From a checkpoint of a small transformer trained on Wikipedia.
Architecture: rotary positions, no biases in attention or MLP, untied embeddings.
Each number is 128 + 32 x the weight over its row's rms, rounded and kept within 0 to 255. Layers, rows and columns count from 0. The size above them is the row's rms in percent of the matrix's.

# layer 6 attention key, 256x256, rms 0.0527, rows 52-63, columns 0-255
size [ 95  95  83  82  90  91  97  85  90  81  91  83]
[[ 81 171 145 165 187 144 160 100 146 177 104 168 110 117  35 156 176 160  58  60 164 128 154 117 103 113 156 138 131 102 125 139 102 143 134  95 117 148 125 148 113 111 169  48 117 161 145  51 114  64 130  82 129 127 157 125 129 117  87 145 127 125  91 107 158 136 126  93 149 124 131  76 181 162  86  98 159 130 102 195 158 137 140 131 139 173 183 148 102 164 142 133 164 141 127 148 146 133 148 132 125  71 157 146 157 152 130 188 139 101 148 124 193 116 133  70  76 146 124  86 104 126 106 149 120 144  29 132 171 122 126 111 137 215 150 156 174 160 121 120  93 136 142  78 181 185  93 180 125 114 110 139 136 103 185  96 134 172  86  87 109 118  94  37 117 154 121 114 135 171 127  76 150 103 121 136 109 141 197 133 117 188 172  84 120  86  83  88 163  92 107  72 131 105 121 143 124 141 139 170 154 171 142 152 167 146 140 134 135 142 104 131 176 104 122 146 114 118 118 140 115 101 124  68 136 146 170 118 122 116 115 175 146 147 103 158 139 155 133 121 159  74  94 117 159 104 133 115  85  97 138 149 168 189  72 130]
 [131 116 160 179  88 123 130 110 113 132 192  67 155 173 160 148 111 155 108 136  59 132 142 132  99 102 119 137 113 143 206 136  91 112 110 146 100 150  43 125 170 112 161 146  78 167 112 206 121 112 134  83 118 152  92 110 141  84 139  94 136 138 145 130  43  93 136  70  81 106 113 138 132  96 160 153 133 149 137 185 134 115 114 142 110 137 154 137 180 114 123 119 103 119 138  94 125 126 127 154 197  85 192 123 152 110 138 157 130 162  88 186 150 146 101 114 119 116 106  75 100 160 135 140 123 189 149 131 116 120 155  50 169 120  72 120 196 167 143 136 140 102 118 171  95 116 109 115 102 144  81 111 132 131 111 102 116 144 166 111  30  52  91 133  96 119 129 154 126 224 123 117 114 148  82 183 163 155 155 181 125 180 154 119 162 123  80  90 151 106  19 126 203 115 143 125 144 174 115 133 182 162 161  88 179 168 163 115 133 150 137 113 140 109 104 140 164 206 121 130 105 110 140  85 131 119  87 103 126 121 110 116 124 138 151 166 118  92 101  86 146 102 155 123 127 117 144 148 116 133 104  97 123 142 123 136]
 [113  93 117 176 164  80 120 206 127  71 121 183  84 105 141 108 134 155 138 121 139  87 150 138 108 194 212 110 148  78  81 153  97 163 113 114 153 112 167 173 106 100 126 120 160 120 156 185 158 128 104 156 112 120 149 183 133 145 154 127 116 145 143 145 159 109 165 124 113 136 153 133 123 164 148 112 127 106 142 124  74 116 168 148 154  95 150 148 146 140 118  57  87 105 129 116 145  80 180  80  91 195 102  85  71 131 113  52 122  54 149  91 126 115 201 174 113 105 128 177 141 122 165 123 151 130 114 106 140 173 122 202 101 134 150 171 111  99 154 140 111 144 141 147  91 119 119 162  97  87  95 139 167 112 111  82 202 162 105 165 152 172 126 122 194 146 148 113 153  69 192 140  80  94  98  77 146  96  97 114 146 130 122  87 115 121 165  98 115  93 130 124 111 113 125 159 125  95 100 155  79 174 108  86 110  90 130 192  76 110 120 115  91 131  76 108 119  92 113 128 166 117  82 152 165 169 133 109 152 122 146 165 180  96  80  97 103  88 157 199 113 130 155 119  99 128 101 165 140 163 130 202 117 120  89 115]
 [ 85 103 101 128  90  90 106 255  93 159 159 125 156 196 167 106 159 150 105 166 171 149 103 133 110 163 130  87 115  73  81 127  82 154 143 104 140 121 147 100 140 173  79 196 124 120  85 150 127 171 145 117 119 114  91 190 163 180 121  88 105 135 131 171 173 151 159  86 105 144 140 157 117 150 147 144 124 175 115 161 122  89 168 161 121 126 145 175 132 117 114 114 123 125  83  79 142 104 116 101  98 102 124 150 130 106  83 115 144 124 159 103  90 110 151 142 128 180 149 109  84 161 144 136 150  96 172  94 133  92  85 115 122 130  95 162 118 136 170 150  33 155 115 136  47  94 167 148 108 143 116 143  86  83 128 159 113 108 145  95 118  70 117 180 125 103 135  95 125 129 114 163 170 171 160 144 150  89  67 156 181  43 102 152 143 104 110 171 115 125 160  90 128 140 169 152 139  64 112  98 109 104 156 102 123 118 118 155 185 105 109 164 114 151 122  95 119 160  66  85 165 130  86 185 134 162 144 106 174 129 174 130 143 142 133 114 117  81  85 144 148 222 126 149  81  79 127 136 174 159 110 144 136 150 147 151]
 [121 175 156 153 158 121 145  34 148 151  94 114 156  30  89 182  90 115 138  91 142  97 196  90 115 126 155 164 153 196  82  82 134 139 177 176 116 155 166 121 118  79 173 100 136 154 141 114 105 102 120 103 133 141 100  79 155  63 110 151 159 149 118 119 140 171 132 115 152 112 132 188 137 144  86 102 127 126 113 112 202 131 127  87 127 160 140  96 132 137 151 130  78 156 156 161 139 119 111 147 126 157 167 126 124 113 113 172 132 140  83 136 103 183 108 128 147 145 114 112  84 128 113 165 132 134  89 123 105 149 168 128 148 190 184 143 168 124 143 120 132 150  97 121 177 147  45 103 155 104 133 137 152 152 115  76 177 116  62 181 214 190 100  78 140 208 154 138 161 169 101 127 123 145  97 143 109 132 190  99 146 200 154 104 120 130 141 101  72 121  69 106 110  95 104 137  61 167 146 172 136 154  94 134 117 128 123 122  43 152 117 120  73 101  95 119 141  85 171 184  82 155 133 119  89 155 103 128 116 140  99 128  97 168 100 131  94 114 139 102 137  72  96 132 138 135 144 128 115 123 133 159 162  77 116 120]
 [165 120 149 110  81 122 128 129 108 136 169  77 157  85 109 182 153  91 102 134 144 146 145 119  76  79 110 126 147 191 123 105 140  64 103 156 153 173 162 125 101 136 132 123 109 139 126 156 143 128 142  60 138 138 122 139 135  86 106  85 136 186 118 129 150 110  91 159  79  89 173 193 106 128 117 133  81 147 130 156 188 104 150 111  84  74 143 166  76 117  89 106  97 185 135  87 138 125 148 154 175  92 155 152 177 112  77 157  94 203 134 103  98 150  89  91 169 183 152  59  89 122 117 137  59 170 165 113 122 145 123  36 134 141 134  99 158 129 112 126 179 137 123 120 148 137 113  85 206 136 156 169 152 153  90 128 142 138  99  97 137  76  99 126  89 183 119 109 145 136  96 129 173 156  92 159 139 164 171 114 128 190 153 158 180 166  95  91 163  97  24  83 124 124  84 159 153 183 153 161 111 158 130 116 206 127 132  86 173 165 126 123  99 122 107 102 120 129 113 172 124 159 143 164 151 115 103 123 189 151 109 142 154 170 135 131 137  91 108 120 157 104 132  78 119 101  82 116 107 157 102 125 141 102  94  99]
 [115 110 136 136 161 131 123 115 125 104 181  69 141 141  93 156 174  92  96 127 118 148 170  89 135 154 107  84 145 173 156 164  68  92 124 147 148 186  86 159 127 109 149 123 115 160 110 202  78 164 143  43  94  79 123 125 145 139 155  60 169 142 159 118 104 145 132 150 124 103  92 120 133 154 155 152 170 130 139 227 210 112 119 135  62 110 156 154 133 119 119 138  65 141 146 103 124 107 169 139 201 103 185 147 176 176  92 136 143 123 171 105 178 149 153 119 137 147 126  71  99 165  64 101 115 180 149 116 110 148 151  43 187 187 117 163 135 106 112 184 130  81 117 121 156 137 145  90 118 148 124 135 137 124  87 120 116 131 123  87 117  92 102 188  88 116 130 147 103 164 126  94 147  81 131 186 175 138 136  87 149 139 164  85 133  94  95 130 143 109  86  58 186 132 155 155 126 168  97 126 104 164 141  71 159  95  95 101 139 170 134 113 178 171 120 160 160 143  91 158 140  99 152  87 103 136 136  68 130 132 119  92 139 164 102 148 112  90 113 121 103 121  98 125 122 121  63 165 184 108 107 121 142  94 134 119]
 [180 160 120 105 115 127 110 114 150 111 150 102 130 111 193 118 111  80 149 167 117 112 129 172 100 116 164 142 155 143 132 110 155 119 146 100 102 125 180  76 126 146 195 136  71 126 103  94 144 124 123 105  85 149 165 126 156 104 151 144 145 130 169 133 126 172 105 172 126 121 143 167 113 114 173 129  96 159 118  69 143 168  86 122 139  95  64 126 160 118 123 127  77 176 144 189 142 127  39 140 112 176  92 124 114 146 110 125 172 186 126  61 139 152 120 200 167 128 107 105  99  65 148  78 135 102 161 151  85 123 131 175 135  77  95 175 109 124 152 126 170 153 131  73 115  91  89  90 137 134 171 201  79 193 141 113 175 132  86 128 186 160 177 153 151  89 166 120  91  86 133 166 111 124 133 105 172 142 163 133 164  68  99 127 121 202 128 140 152 178 114 173 132 136 135 136  88 165 108 128  86 160 101 106 127  81 112 114 122  96 191 146  87 157 138 133 121 121 156 121 148 168 123 143  83 100 104 133 147 128  91  70 118 112 130 158  96  89 150  88 103 127 177 170 173  94 110 157 166 134 119 153 196  39 185 125]
 [134 148 115 104  99 111 141 130 151 147  69 100 111 120 115 113  58 110 108 179 146 161 124 129 184 121 175 122  76 156 109 133 115 148 143 158 129 145 123 126 139 130 117 147 117 163 140 193  76 101 152 160 123 162 119 179  94 160 128 161 119 154 126 120 112 157 165  99 151 114  95 154 154  87 142 129 146 156 135 108  24 151 113 116 170 131 101  76 158 187  83  74 116  89 115 128 126 137 124 100 114 141 112  80 123 106 119 137 158  94 115 163  98 110 164 151 119  47 142 182 108 122 101  98 164  65 109 135  98  99  86 126 143  81 144  79 123 125 133 156 159  63 160 187 115 117 129 132  93  97  91 102 104 136 154 196 146 109 199 185 143 135 139 140 153  62 119 146  83 186 123  74  45 132 110  92 113 143  67 149 159  77 146  77 145 136 168 145 105 134 147 134 173 146 116 110 139  74 142  91 206 103 101 144 106 123  88 126 147 104 125 149 166 143 143 100 138 135 177 110 146 125 146 115 107  80 107 179  66 141 177 137  86 150 154 157 104 125 116  98  92 159 162 119 114  67  88 122 206 106 167 125  80 169 200 179]
 [126 135 136 123 114 135 114 121 176 149 192  51 165 125 146 162 183 104 157 135 126 107 133 120 131  98 130 126 127 155 151 171 112  92 153 161 102 180 135  97 111 187 124 131 153 161  89  71 131 104 112  53 135 125  99  96 153  46 139  65 162 150 172 120 157  85 135 155  80 115  87 148 121 154 117  83  84 157 140 133 154 158 137  99  75  93 121  90 162 102 121 120  69 169 167  65 116 126 119 182 178 133 185 104 191 113  90 201 120 178 158 142 103 159 114 120 128 148 138  94 129 108 164 134  83 163 179 132 158  85 144  48 110 149 175  97 139 180 102 104 113 188 150  84 186 140  75  54 182 179 133 123 109 109  88 112 127 128  93  90 146  92 119 114  71 121 105 137 143 113  98 141 174 110 125 135 115 139 127 154 145 173 173 209 136 149 128 147 163 145  94 129  90  46 157 104  97 140 129 108  94 139 127  90 166  94  99  70 109 166 139 144 106 135 143 145 153 127 108 179 115 161 149 147 172 143 133  86 160 153  94  99  89 133  91 125  96 107 136  92 154 100 107 119 116 176 131 138 158 121 124 115 159  74 100 101]
 [129 132 100 156 150  95 143 120 144  67 119 149 140 107 159  83 122 216 194 103 100 109 124 169 185  74 114 165 161  80 163  77 191 102 117 166 105 166  85 157 135 142 130  90 135 118 142 249 160 130 119 182 157 150 123 116 129 116 164 124  98 109 143 112  84  93 144 123 164 139 140  94 159 116 129 145 102  74 137 109  67 147 137 138 165 163 112  98 142 147 138 103 125  81 123 104 112 107 155 104 133 144 152  68 105 125 207  38  84 113 123 145 140 120 124  82 119  78  83 168 152 135 159 133 162 121 137 143 126 144 104 146 122  39 113  82 106 110  82 117 171 108 132 173 128  81 156 149 106 119 163 107 153 120 131  97 139 144 112 152  61 151 142 108 155 146 143 148 149 113 189 166 121 167 143 129  68 123 111  94  94 167 130 131 132 171 162  89 166 120 163 188 137 121 119 104 109 111 114 147 113 131 116 158  74 185 170 104  56 100 141 113  99 125 157 125 145 120 162  86 108 111 147 135 118 141  90 125 101 172 111 187 196 112 121 110 133 153 121 166 172 141 150  97 124 117 167 171  38 144 142 120  44 156 101 105]
 [136 155 120 132 111 105  99 106 135  55 171 118 132 106 200 152 119  69 178 112  72  60 168 118 114  69 136 138 133 112 136 104 183  90 123 157 143 137 124 118 130 107 186 128  97 143 102 191 108 140 102 148 163 165  59  76 170  71 166 116  91 113 166 138 110 121 167 164 118 134  77 158  66  86 170 116  75 136 127 107 157 139  96 148  69  89 113 111 207  82 175 132  63 126 165 152 109 128 156 111 165 211 151 145 111 135 152 130 155 156 125 117 117 178 110 172 137 144  94 150 122  81 143  85 149 151 197 159  91 128 200 111 154 122 150 136 100 111 103 124 132 144  43 112 104 112 113  90 150 159 151 134 126 188  94  61 158 128 126 143 119 163 137 136 150 121 126 140 149 125 120 100 147 146 149 141 129 146 149  81 160 154  79 112 127 157 122 111 154 155 106 125 144 141  93 110 119 178 128  97 102 165 115  29 111  71 143 136  46 139 134 129  70 134 144 110 168  98 112 135 149 125 169 160 129  99  76 121  97 135 103  97  85 125 114 118 130 101 173  84  69 113 139 118  94 162 117 218 120 135 126 157 151 121 130 104]]